Part of a small language model's weights: 8927 steps.
Each number is 128 + 24 x the weight over its row's rms, rounded and kept within 0 to 255. Layers, rows and columns count from 0. The size above them is the row's rms in percent of the matrix's.

# layer 9 attention key, 128x160, rms 0.152, rows 0-127, columns 40-79
size [ 76  85  73  88  91  88  93  89  90  99  99  91  96 101 103 108 101 106 121  92  98  99 100 103 103 106 112  94  99 106 101 106  78  79  81  79  79  89  85  97  89  97  99 102  91  96 109  92 114  96  97 105  99 103 110 101 100 104 107  98 107  96  98 100  83  68  76  81  84  90  80  94 110 106 100  97  93  96 107 103 106 101 108 109 105 123 103 112 108 112 115 102 115 114 109 122  67  83  70  79  80  89  98 104 111  98 100 107 111 101 114 104 111 103 117  97 113 109 113 109 111 110 122 111 116 109 103 113]
[[148 136 121 118 134 127 136 134 135 127 149 129 128 120 105 151 133 115 107 125 146 146 101 157 117 119 162 131 147 172 139 155 144 145 113 126 142  94 112 110]
 [124 137 115 147 124 126 134 147 172 111 115 129 102 114 140  96 149 131 140 159 126 142 151 102 101 122  78 123 135 122 121 191 131 157 131 118 157 131  98 130]
 [177 124 147 168 116 141 112 167 102 128 135 112 112 123 156  96 106 139 107 126 138 123 104 118 127 107  82 124 137 131 172 125 121 161 106 160 129 132 113 158]
 [138 148 116  90 158 133 103 136 136 126 105 152 147 118 156 120 133 138 122 120 156 147 102 139 132 150  79 136 179 133 118  76 140 123 124 125 106 124 112 134]
 [133 118 124 135 115 111 127 157 151 113 129 144  96 150 100  91 128 112 130  91 117 145 116  96 141 118 120 122 156 130 141 174 132 173 107 156 174 133 107 156]
 [131 105 161 159 115 140 173 119 109 174 172  90 124 111 119 124 154 113 103 162 136 113 109 113 134 101 120 122  81 143 134 124 151 131 112 169 153 116  59 148]
 [141 152 146 162 158 140 126 125 107 107  89 142 132 127 103  81 140 153 111 146 140 162 145 145 121 143 122 116 120 132 121  99  97 168 151 106 125 119 136 149]
 [ 70 145 138 147 108 160 116 144 129 124 125 151 130  93 146 159 144 147 108 161  98 134  80 118 107 126 123 103 105 135 145 122 124 144 124 105 148 127 132 108]
 [122 109 146 133 116 128 122 138 132  97 117 137 117 100  97  95  94 122 124 129 142 109 143 133 126 124 123 146 148 129 157 161 139 180  87 136 137  66 131 116]
 [184 105 118 153 167 113 129 115 128 113  93 139 171 132 168 138 166 149 122 149  95 131 127 136 103 155 146 128 108 105 107 113 113 122  82 143 115 129  95 128]
 [133 149 110 144 119 143 100  91 117 104 106 127 157 111  90  90 128 117 118 160 153 168 137 145 128 171 107 161 117 167 101 130 133  77 184 133 139 151 103 145]
 [126 102 131 117 141 115 153 140 174  75 165 155 123 166 129 122 121 131  87 140 149 121 135 112 125 104 139 119 107 123 142 140 140 173 105 115 166 127 119 121]
 [105 123 151 128  99 150 165 170 115 132 129 130 119 121  90 113 159 125 140 137 110 136 141 121 154 139 162  93 185 141 141 141 123 145 130 141 148 123 125 108]
 [131  91 149 103 103  82 145 169 144 160 109 120 162 167 152 133 127 153  78 155 129 120 139 153 138 140 101 127 107  65  98  82 118 120 119 118 109 164 143 141]
 [ 74 150 147 141  96 104 131 173 105 115 112  82 119 136 119  86 158 124 138 149 116 153 135 117 137 113 114 129 122 108 132 120 146 117 128 115 130 108  72 116]
 [110 161 149 115 116 145  86 129 104 121 100 143  86 122  80 149 121 111 144 131 161 115 138 114 132 116 123 142  82  92 141 141 150 186 130 128 103  99 110 145]
 [130 134 127  91 155  63 117 145 114 195 167 111 131 135 114  89 104 148 151 111 144 172 137 110 126  60 160 171 143 135 148 129 102 143 140 112  93 145 134 151]
 [158 151 144 150 127  95 115 100 106 143 105 156 130 135 114 118 121 134 110  97 156 100 143 115 138 135 157 141 118 136  84  91 157  84 171 119 140 119 136 168]
 [144  94 140 109 138 112  88 131 132 132 137 151 124 112 102 150  76 137 127 128 154 156 122 124 127 146  76 169 113 130 119 129 115 143 107 133 120 164 131 140]
 [115 152 102 167 141 112 126 156 131 140 105 113 127 110 129  98 137  75 129 143  93 110 142 132 162 104 144  99 106 134 173  92 109 152 120 131 171 137  86 102]
 [186  81 157 108 156 125 111 161 120 125 120 134 122 113 112 112 123 109  88 166 152 120 128 112  96  80  86  87 148 111 145 162 162 140 114 131 134 157 135 126]
 [108 131 163 109  90 147 137 119 118 135 131 135 113 116 112  99 154 155 140 134 150  94 135 112 133 148 101  96 135 185 147 206 133 110 104  90 160 103 156 156]
 [110 119 108 102 114 122 110 112 144 146 141 115 143 139 130  92 147 120 152 148 118 131 123 147 119 118 143 112 162 145 105 137 139 103 116 108 143 156 141 101]
 [146 148 157 115  84 124 106 147  96 131 147 130 126 176 136 122 105 128 157 135 154 126 154 172 164  90 115 132 128 131 152 173 147 123 118 133 120 130 128 135]
 [150 131 111 113 105 130 123 123 109 136 155 128 119 121 125 127 109 145 127 140 134 132 105 115 131 131 170 104 102  75 137 139 134  82 109 124 128 140 164 131]
 [145 122 143 116 106 110  74 127 136 136 109 123 160 114 164 167 108 122 110  98 201 170 152 104 184  95 167 132 102 119 121 156 138 142 143 136 118 142 133 110]
 [115 121 113 104 138  86 125 119 107  99 130 179 125 163 104  96 141 153 109 101 117 114 105 124 144 125  91 138 159 154 131 136 128 123 144 108 163 105 110 116]
 [131 131  98 105 142 145  86 140 133  79 132 140 136 100 141 126 124 142  95  93 124 125 145 166 105 126  95 165 145 142 144 119 139  99 137 139 136 150 136 137]
 [114 115 132 123 102 142 153 145 166 107 122 115 102 130 107 126 154 166 161 135 135 170 129 109 117 135 136 177 181 134 154 124 153 134 139 128 133 167 116 129]
 [159 131 110 129 148 146 128 128 132 175 112 137 111 120 102 104 154  95 148 108 109 166 115 132 177 106 129 129 129 153 113 131 106 140 126 140 125 122 149 122]
 [101 122 120 107  93 128 134 127 111 177 132 139 143 120 130 121 150  96 108  91 104 123 177 118 159 134 166 118 178 148 152 136 124 145 163 149 103 123 138 119]
 [111 155 160 148 130  93 159 136 102 128 146 111 145 116 113 121 111 165  82 133 122 119 158 133 138 117 120 107 106 127 124 186 131 136 120 143 138 104 168 119]
 [160 129 120 146  96 166 142 137 112 158 167 123 123 184 110 148 152  97 146 109 116 122 105 112  83 119 121 132 134 127 164 143 110 163 105 129 129 126 128 156]
 [108 120 124 148 112 133 116  98 139 106 193 157 135  92  99 128 114 120 109 139 106 153  91 116  92 132 134 131 173 132 137 140 115  87 111 126 104 140  79 182]
 [164 138 131 140 104 118 127 138 158 124 112 127 105 108 147 136 128 124 105 138 133 125 162 118 152 169 106 157 133 139 125  81  89  91 132 121 100 147  97 132]
 [147 106 130 148  99 136 143  94 121 115 129  88 149  95 120 122 153  93 119 100 148 116 164 152 142 140  81 133 142 113 134 140 124 132 112 106 135 138 113 116]
 [135 126 110  89 155  99 107  66 131 142 162 149 140 151 154 126 148 158 107  89  94 127 101 113  73  94 118 114  91 133 138 170 114 135 163 113 128 139 151 103]
 [141 109 135 128 117 134 113 144 151 127 143 129 180 149 149  73  92 126 162 120 134 116 131  98 126 156  85 102 137 123 168 129 145 101 134 164  94 141 135 143]
 [136 116 135 134 126 167 113 119  88 130 117 102 136 105 112 124  79  79 169 120 126 143 111 142 109 102 154 139 144 144 105 126 132 151 132 130 112 117 164 133]
 [ 92 105  93 177 161 167 134 118 157 136 116 133 104 150 134 152 122 129 134 149 101 181 133 176 129 130 149 155 104 141 108  92 123 139 130 107 160 129 140 125]
 [134 118 107 136  75 119 135 152 125 168 106 112 171 153 144 154 116 141 171 123  83 127 148  92 109 117 128 183 117 149 106  98  77 100  82  84 107 152 175  92]
 [135 119 186 152 121 147 137 119 140 146  86 123 134 112 128 140 106  79 127 184  87 148  91 129 133 102 135 156 141 120 128 120 108 134 113 131 113 170 124 130]
 [147 133  94 126 131 112 127 173 155 101 133 103 143 144 116  88 164 145 126 159  96  89 157  99 138 158 144 125 154 147 125  69 159 121 144 137 181 134 127 129]
 [128 147 158 120  95 100 122 110 117 113 133 103 130 140 115 137  73 107 119 104 173 110 172 130 149 166 139 116 138 121  98 103 143 117 152  96 125 123 127 147]
 [101 117 124 127 115 109 119 110 123 152 140 108 141 123 111  97 122 121 125 139 125 151 133  98 121  99 126 148  89 171 121  88 118 126 184 130  99 135 125 113]
 [151 195 136 106 146 135 150  83 132 151 141 108 169 124  96 142  95 139 112 112 149  73 128 125 130 137 104 108 136 131 122 153 142 132 123  85 112 144 121 112]
 [109 110 132 148 130 102 115 170 150 135 135 151  69 153 148 114 165 110 123 167  87 142 140 158 110 142 134  86 122 135 135 143 157 117 189 170 134 110 103 118]
 [127 115 136 104 106 137 110 156 134 116 107 128 129 141 160  75 156 135 108 144 154 116  77 128 149  87 140 106 102 161 138 133 119 121 124 160 127 113 158 111]
 [ 99 131 133 153 105 141 123 165 119 118 153 120 127  99  91 112 116 123 120 155 110 145 148 150 141 112 143 129 149 135 145 144 173 164  95 129 109  74 131 164]
 [155 129 114 146 155 134 184 109 154 169 162 129 117  94 120  85 129  98 122 126 135 126 123 115 112 113 114 128 133 142 156 164 124 145 102 150 143 157 175 127]
 [103  98 125 112 182 154 107 171 159 110 125 103  93 139 121 105  97 128 122 172 141 153 124 131 132 125  99  86 130 181 141 113 116 142 119 160 174 117 133 113]
 [143 155 133  81 160 152 122 101 106 113 170 163 149  92 141  92 145 164 105 126 141  85 140 158 131 130 149 150 109 177 119 106 113 136 185 120 108 133 164  93]
 [136 149 138 119 143 138 148 121 134  84  90 127 151 137 151 132 114 117 134 158 144 144 122 132  90 134  99 118 134 143 121 143 133 114 145  65 147 134 179  70]
 [ 89 158  67 121 130 132 122  98 143 109 109 148 144 147 150 141 109 161 146 131  70 166 141 111 155 173 139 128 118 132 119 174 117 109 125 117 141  86 164  93]
 [134 180 133 143 143 134 124 128 134 139 102  95 154  76 159 140 115 126  91 116 161 143 119 151 102 157 163 121  94 140 139  95 112 111 181 110 136 182 167 119]
 [157 127 157 106 133 171 110  91 113 136 103 104 165 126 108  89 135 144 149 143 112 117 130 165 154 137 125 141 117 141 125 164 147 105  68 118 123 108 149  71]
 [128 154 124 173 125  99 145  88  97 129 116 113  95 143 107  95 136 177 157 138  75 145 102 123 113  90 141 133 101  88  91 145 130 128 136  96 104 152 139 102]
 [119 106 129 106 141 123 104  84 148 140 168 147 167  97 129 135 137 140 125 121 138 133 114 107 155 135  83 128 129 157 141 130 146 103 138 119  98 148 135 152]
 [137 136 112 141 139 104 127 164 113 128 117 106 178 140 153 127 100 109 137 169 130 111 144 113 107 119 139 119 125 182 128 143 154 122 141  95 132 115  91 176]
 [131 128 176 155 154 118 135 134 141 124 126 147 103 102  90 134 139 110 118 119 117 151 141  93 167 151 142 178 150 122 145 138 119 110 138 113 151 113 147 115]
 [120 136 111 171 134 151 120 102 181 139 115 117  95 156 174 119 118 154 129 119 133  87 122 137 116  96 195 128 154 127 130 107 102 127 139 125 130  73 139  77]
 [119 137 167 149 123 156 112 131 114 113 135 123 109 109 161 136 123 118  88 151  82 107 111 133 148 115 143 107  61  64 108 136 127 119 154 135 113 130 128 183]
 [141 126 119 133 168 148  98 124 131 103 121 110 185 130  99 149  98  91  88 106  85 164  91 133 108 165 125 145 158 159 173 171 110 116 120 110 174 145 100 123]
 [100 134 161 119 143 125 177 120  96 127 133 114 144 106 138  93 113 101 117 108 128 125 138 169 154 110 122 125 136  87 105 120 121 102 120 110 100 124 147  98]
 [ 97 153 183 152  88 139 153 113 117 151 147 142 104 129 147 146 132 103 154 137 148 102 137 139  90 109 165 136 124  99 143 139 144 128  94 126 131 102 145 130]
 [ 87 132 122 125 135 144 133 106 152 123 157 103 149 142 104 124 186  84 129 120 100 147 187 126  92 127  96 119 137 115 116 116 126 148 158 114 145 176 166 141]
 [107 128 117 135  57 132 146 136 115 168 142 158 132 115  90 150 131  89 148 120 132 124 130 141 109 110 153 147 118 159 146  94 151 157 125 152 126 143 133 135]
 [177 132 111 121 169 121 118 130 103  85 104 171 116 105 115 124  81 140 161 125 141  89 133 124 180 183 152 156 159 132 135 135 151 107 108 125 113  95 114 139]
 [142 116 161 157 117 131 137 136 164 114  84 107 130  98 131 129 119 102 112 119 151 123  95 113 141 108 101 132 125 134 140 124 139 118 128 117 114 146  95 118]
 [135 145  86 126 109 128 138 139 114 155 144 151 150 185 141 129 124 152 107 123 103 116 125 136 124 129 136 135 146  67 121 127 126  92 157 157 107  82 114 123]
 [120 104 144 157 111 148 160 155 145 109 119  98 147  77 152  98  93 120 138 110 150  74 118 109  96  90 150 128 158 136 106 122 174 161 169 140 148 153  92 107]
 [103 135 152 126 119 141 147 100  98 103 145  69 147 140 150  90 116 127 143 165 130 158  91 109 125 157 134 133 130 133 109 119  93 160 149 136 127 128 110  82]
 [122 150  90  98 134 104 143 103 114  95 139 139 130 166 128 103 139 177 106 130 132  83 133 122 138 128 126 103 160 115 153 160 162  93 190 133 112  92 147 158]
 [154  95 147  94 126 138  88  82 113 164 155 134 138 158 131  98 183 118 144 128  98 112 147 130 101 156 119 100 133  89 126 155 143 112 142  94  99  81  69 146]
 [144  92  94  98 126  91  97 112  91 110 138 109 129 161 155 136 138 143 120 104 111 139 131 113 117 103 157 150 127 121 138 109 118 140 111 119 114 120 165 113]
 [140 186  91 145 108  99 142 107  88 146 101 118 122 119 129 139 111 136 108  88 152  96 134  86 175  94 133 114  96  76 155  93 138 127 149 124 144 154 129 110]
 [122 122 143 129 152 138  78 166 124 134 115 140 132 110 102 126 166  90 131 133 154 125  91 165 162 149 142 118  96 159 129 206 164 144 168 136 135 150 137 144]
 [113  99 128 127 122 131 118 165 158  85 132  97 121 132 114 141  97 120 154 145 138 163 102 171 173 158 124 146 126  82 137 125 112 157 158 139 124 101 101  76]
 [143 100 131 128 137 156 121  94 138 101 139 141 131 129  96 120 149 120 109 113  81 159 154 159 109 162 132 161 155 107 150 158 135 115 141 136 132  89 172 119]
 [140 114 138 100 140 160 142  93 139  86 123 140 111 142 142 126 132 137 128 139 144 136 125 160 146 122  95  98 141 134 187 154 119 112 168 116 133 104 148 122]
 [123 168  99  98 140 115 115  93 110 122 124 144 146 139 126 148 142 130 108 131 185 164 125 121 133 117 125 150 105 130 142 133 136 108 105 114 122 157 134 125]
 [133 131 124 137 119 148 133  90 142 157 110 133 132 130 138  91 113 137 105 168 145 145 141 110 142 147 133 130 114 127 110 148 141 199 129 142 149  99 155 121]
 [137 120 157  87 123 151 111 141 149  76 142 120 107 108 135 153 145 144 143 115  61 103 111 109 121 158 156  67 123 143 157 153 112 104 139 160 132 137 134 100]
 [107  81 152 106  98 170 158 149 130 137 155 120 136 147 154 132 156  83 117 144 107 160 123 137 153 122 176 156 112 165 145 120  91 125 147 133 103 163 142 122]
 [ 87 140  83 155 132 154 118 135 125 139 130 139 131 115 114 174 108 124 142 127 148 136 116 138 126 134 138 129  66 104  99 113 146  88 144  85 106 138 174 116]
 [156 121 112 141 147 158 105  84 123  89 162 190 112 157 186 115 149  92  92 164  82  81 115 123 129  90 139  83 112 138 158  83 130  86 153 144 167  97 139 107]
 [150 165 108 125 128 137 155 100 150  94 184 115 135  97 119 158 130 175  87 143 112  99 100 118 109 138 125 109 138 165 166 128 147 141  96 111 135  65 142 126]
 [115 107  98 125 123 101 132  54 126 115 146 154 123 154 149 140 142 109  99 123 133 150 148 114  99 128 100 130 129  91 134 115 108 149  98 135 130 141 187 123]
 [130 117 126 146 166 132  86 152 134 151 106 128 121 121  86 174 137  89 119 163 120 138 124 122 126 132 134 121 139 104 113 158 133 128  97 100 109 108  98 131]
 [153 132  89 132 113 130 126 116 101 102 132 121  93 172 149 154 159 156 135 145 101 118 112 140 150 115 147 149 122 131 135 144 141  90  59 117 107  84 158 134]
 [191 110 132 122 130 109 118 144  68 153 156 135 155 134 133 157  86 111 113 121  83  89 107 151 166 101 127 125 135  95 120 128 163 107 175  93 160 134 127 125]
 [ 98 104 109 118 113 132  92 134 114 153 124 116 110 132 100 102  81 107 135 119 103 156 124 133 110 115 175 155 126 109 138 136 153  98  89 136 128  99  90 131]
 [131 131  84 144 152 135 133  83 135 123 136 127 117  95 103 149 141  99 125 127 110 138 154 140 119 161 118 122 126 144 147 140 121 161 112 169 126 148 151 137]
 [147 123 137 109 114  94 102  97  88 113 110 132 121 151 122 156 157 139 106 150 146 120 132 118 131 150  91 143 119 143 148 141 154 148 153 122 116 145 126 123]
 [122 131 164 117  93  98 117  98 120 124 122 126 134 133 132 116 122 110 127  66 141 101 104 123 149 128  94 112 127 114 127 144 113  74 110 112 182 124 140 138]
 [137 133 160 118 115 116 128 146 147 141 145 130 150 111 118 126 118 142 161  91  78 117 142 108 119 104 139  92 156 122 101 135 104 166  76 136 175 129 140 116]
 [109 125 117 130 143  99 118 151 117  95 155 150 122 139 129 134  99 129 133 136 153 137 119 191 141 159 166 143 125 156 129 115 155 125 151 119 111 143 116 161]
 [108 134 173 157  96 150 131 147 141 127 135 101 119  97 121 146 127 116 118 144 128 110 118 121  87 122  98 151 134 146 130 105 126 129  98 145 136 114 139 136]
 [138 134 143 119 162 140 147 106 110 126 136 163  97 124 126 119  53 163 138 140 139  83 126 142 172 117 139 122 126 114 135 100 130 110 177 146 132 137 150 135]
 [134 147  82 114 137 117 139 140 106 143  99 153 143 129 147  84 123 136 111 116  72 148 141 150 160 144 134 135 132 124 124 145 136 132 163 104 128 126  89 132]
 [160 110 121 135  71 119 155 167 100 140 174 121 112  78 133  94 160 169 142 125 128 126 134 113 121 106 141 119 122 143 159 129 138 120 147 155 149 119 109 130]
 [ 60 138 104 173 121 152 135 130 126 116 140 116 158 109 140 138 167 144 109 139  79 172 133 116 105 127 133  80 102  78 110 135 130 155 173 140 157 141 127 132]
 [171 171 175 110 129  72 131 112  84 133 156 118 116  97 115 131  91 129 156 150 164 133 111 128 138 170  90 137 135 131 118 110 138  98 116 107 135 103 129  91]
 [ 99 100 127 169 115 128 108  95 142 170 165  83 127 152 115 174 115 111 136 148 143 116 105  93 126 135 132  94 120 115 128 109 122 154 152 117 142 176 140 157]
 [131 125 118 125 122 137 134  89 140 152  81 134 108 124 156 127 182 156 108 102 145 144 155 139 131 106 119 166 144 105 150 122 157 128 115 158 128 134 127 112]
 [112  90 114 116 117 149 111 157 118  80 181 116 130 126 147 118 183 122 121 153 133 139 115 159 119 145 132 110  96 137 146 138 160 100 137 129 168 136 135 136]
 [135 143 110  77 127 129 160 153  71 132 148 129 125 120 150 129 132 146 121 124  68 120 126 128 102 138 136 159 146 124 104 166 133 111 145 132 108  82 114 124]
 [143 100 134 129 126 140 122 143 172 144 161 116 152  84 152 171 127  86 103 148 129 137 113 147 147 109 137  93 132 104 149 134 139 149 141 153 108 164 122 125]
 [141 121 117  77  66 173 113 111 116 133 147 135 126 118 151 139 142 127 126 109  88 113 155 140 101  71 126 112 111  92 119 149 166 133 153 142 128  86 126 136]
 [155 146 139 105 139 116 161 132 130 150 124 100 136  87 105 167 138 115 147 113  86 102 131 103  67 143  99 117 121 108 103 136 147 127 114 162 124 111 164 137]
 [108 119 143 184 140 139 157 111 120 133 149  99 138 155 142 120  83  88 132 137  88 116 118 158 120 146 144 124 141 133 135 125 102 135 126 149 130 127 116  58]
 [101 124 123 179 124 158 135 115  97 136 111 125 121  89 133 117 134 181  94 108 122 123 151  99 105 136 131 173  97 131 142 133 125 143  96 149 101 137 127 156]
 [148 121 154 148 142  89 124 145 102 139 109 143 139 149 124 138 113 170 138 115 161 122 107 119 101 134 141 157  64 104 111 126 136 131 187 131 115 116  94 114]
 [125 113 129 171 126 138 134 171 123 131 104 144 135 152 123 102 148 124 124 142 152 109 134 140 135 112 158 114 163 101 138 145 111 115 138 108  79 147 184 106]
 [156 150 149  99 145 143 156 106 116  98 101 135 148 130 135  81 153 176 138  89 108 118 145 138 133 142  97 132 139 121 128 121  96  89 143 132 113 117 169  87]
 [100  97 128 114 134 134 108 127 150 148 114 135 145  98 111 136 136 123 116 173 118 125 125 146 117 116 131 123 132 157 121 122 141 135 128 100 118 145 109 126]
 [ 51 122 126 118 161 129 143 154 119  96 113 134 103 142 116 123 120 134 187 150 105 138 101 124 135 112 131 165 137 180 157  91 113  99 142 136 139 153 147 117]
 [174 130 105 142 131 147 112 137 114  99 127 127 123  93 108 135 154 116 112 148 135 106 135  88 131  98 123  98  54 139 135 121 169 134 129 132 101 127 136 123]
 [132 150 107 127 121 148 125 189 102 108 152 125 121  93 138 154 109 124 147 112 119 109 100 104 114 131 140 133 116 176 159 103 116 113 134 109 139  96 115 120]
 [141 111 124 147  97 120 166 136 150 126 143 145 123 112 187 142 146 129 118 100  76 166 118 111 167  91 118 140 121 142 123 125 117 110 104 135 161 179 113 108]
 [153 137 139 102 149 126 142 135 148 109  96  76 101 118 137 110 133 119 132  91 133 128 170 137 145 140 157 142 114 131 164 116 158 123 119 156 162 125 150  68]
 [152 163 131 149 160 118 100 164  96 141 163 137 139 130 118 111 109 116 116 159 132 101 120  98 117 108 147  95 150 106 133 103 131 129 129 124 127 135  85 162]
 [ 85 111 141 146 113 131 126 101  87 132 150 114 136 144 163 145 158 133 149 149 140 139 131 106 123 120 152 106 125 133 133 136 129  68 113  83 135 103 179 126]
 [144 121 153 104  94 119 128 162 143 118 140 102 148 139 139 161 126 105 118 108 156 136 128  92  88 111 135 140 129 166  97 158 128 143 129 117 183 129 102 134]
 [143 145  88 132 171 109 123 107 119  99  93 123 108 127  64  75 124 137  93  91 119 153 111 133 167 139 140 140 132 146 118 127  77 141 164 158 120 106 102  96]
 [163 128 107 128  77 103 103  91 139 129 117 139  88 125 116 180 143 165 147 106 107 143 174 133  90 141 122 122 132 135 140 121 131 113 140 138 106 136 118 141]
 [139 144 114 148 121 113 104 130 116 163 135 144 120 146 160 152 117 152 139 156 143 133 112 130 159 164 126 153 135 131 122 144 166 144 146 154 150 129 119 137]
 [144 123 150 124 126 123 143 105 122 163 160 121 144 109 151 110 137  92 164 133 153 126 118 105 123 132 111 101 146 100 132  95 131  85 164 144 145 136 122 130]]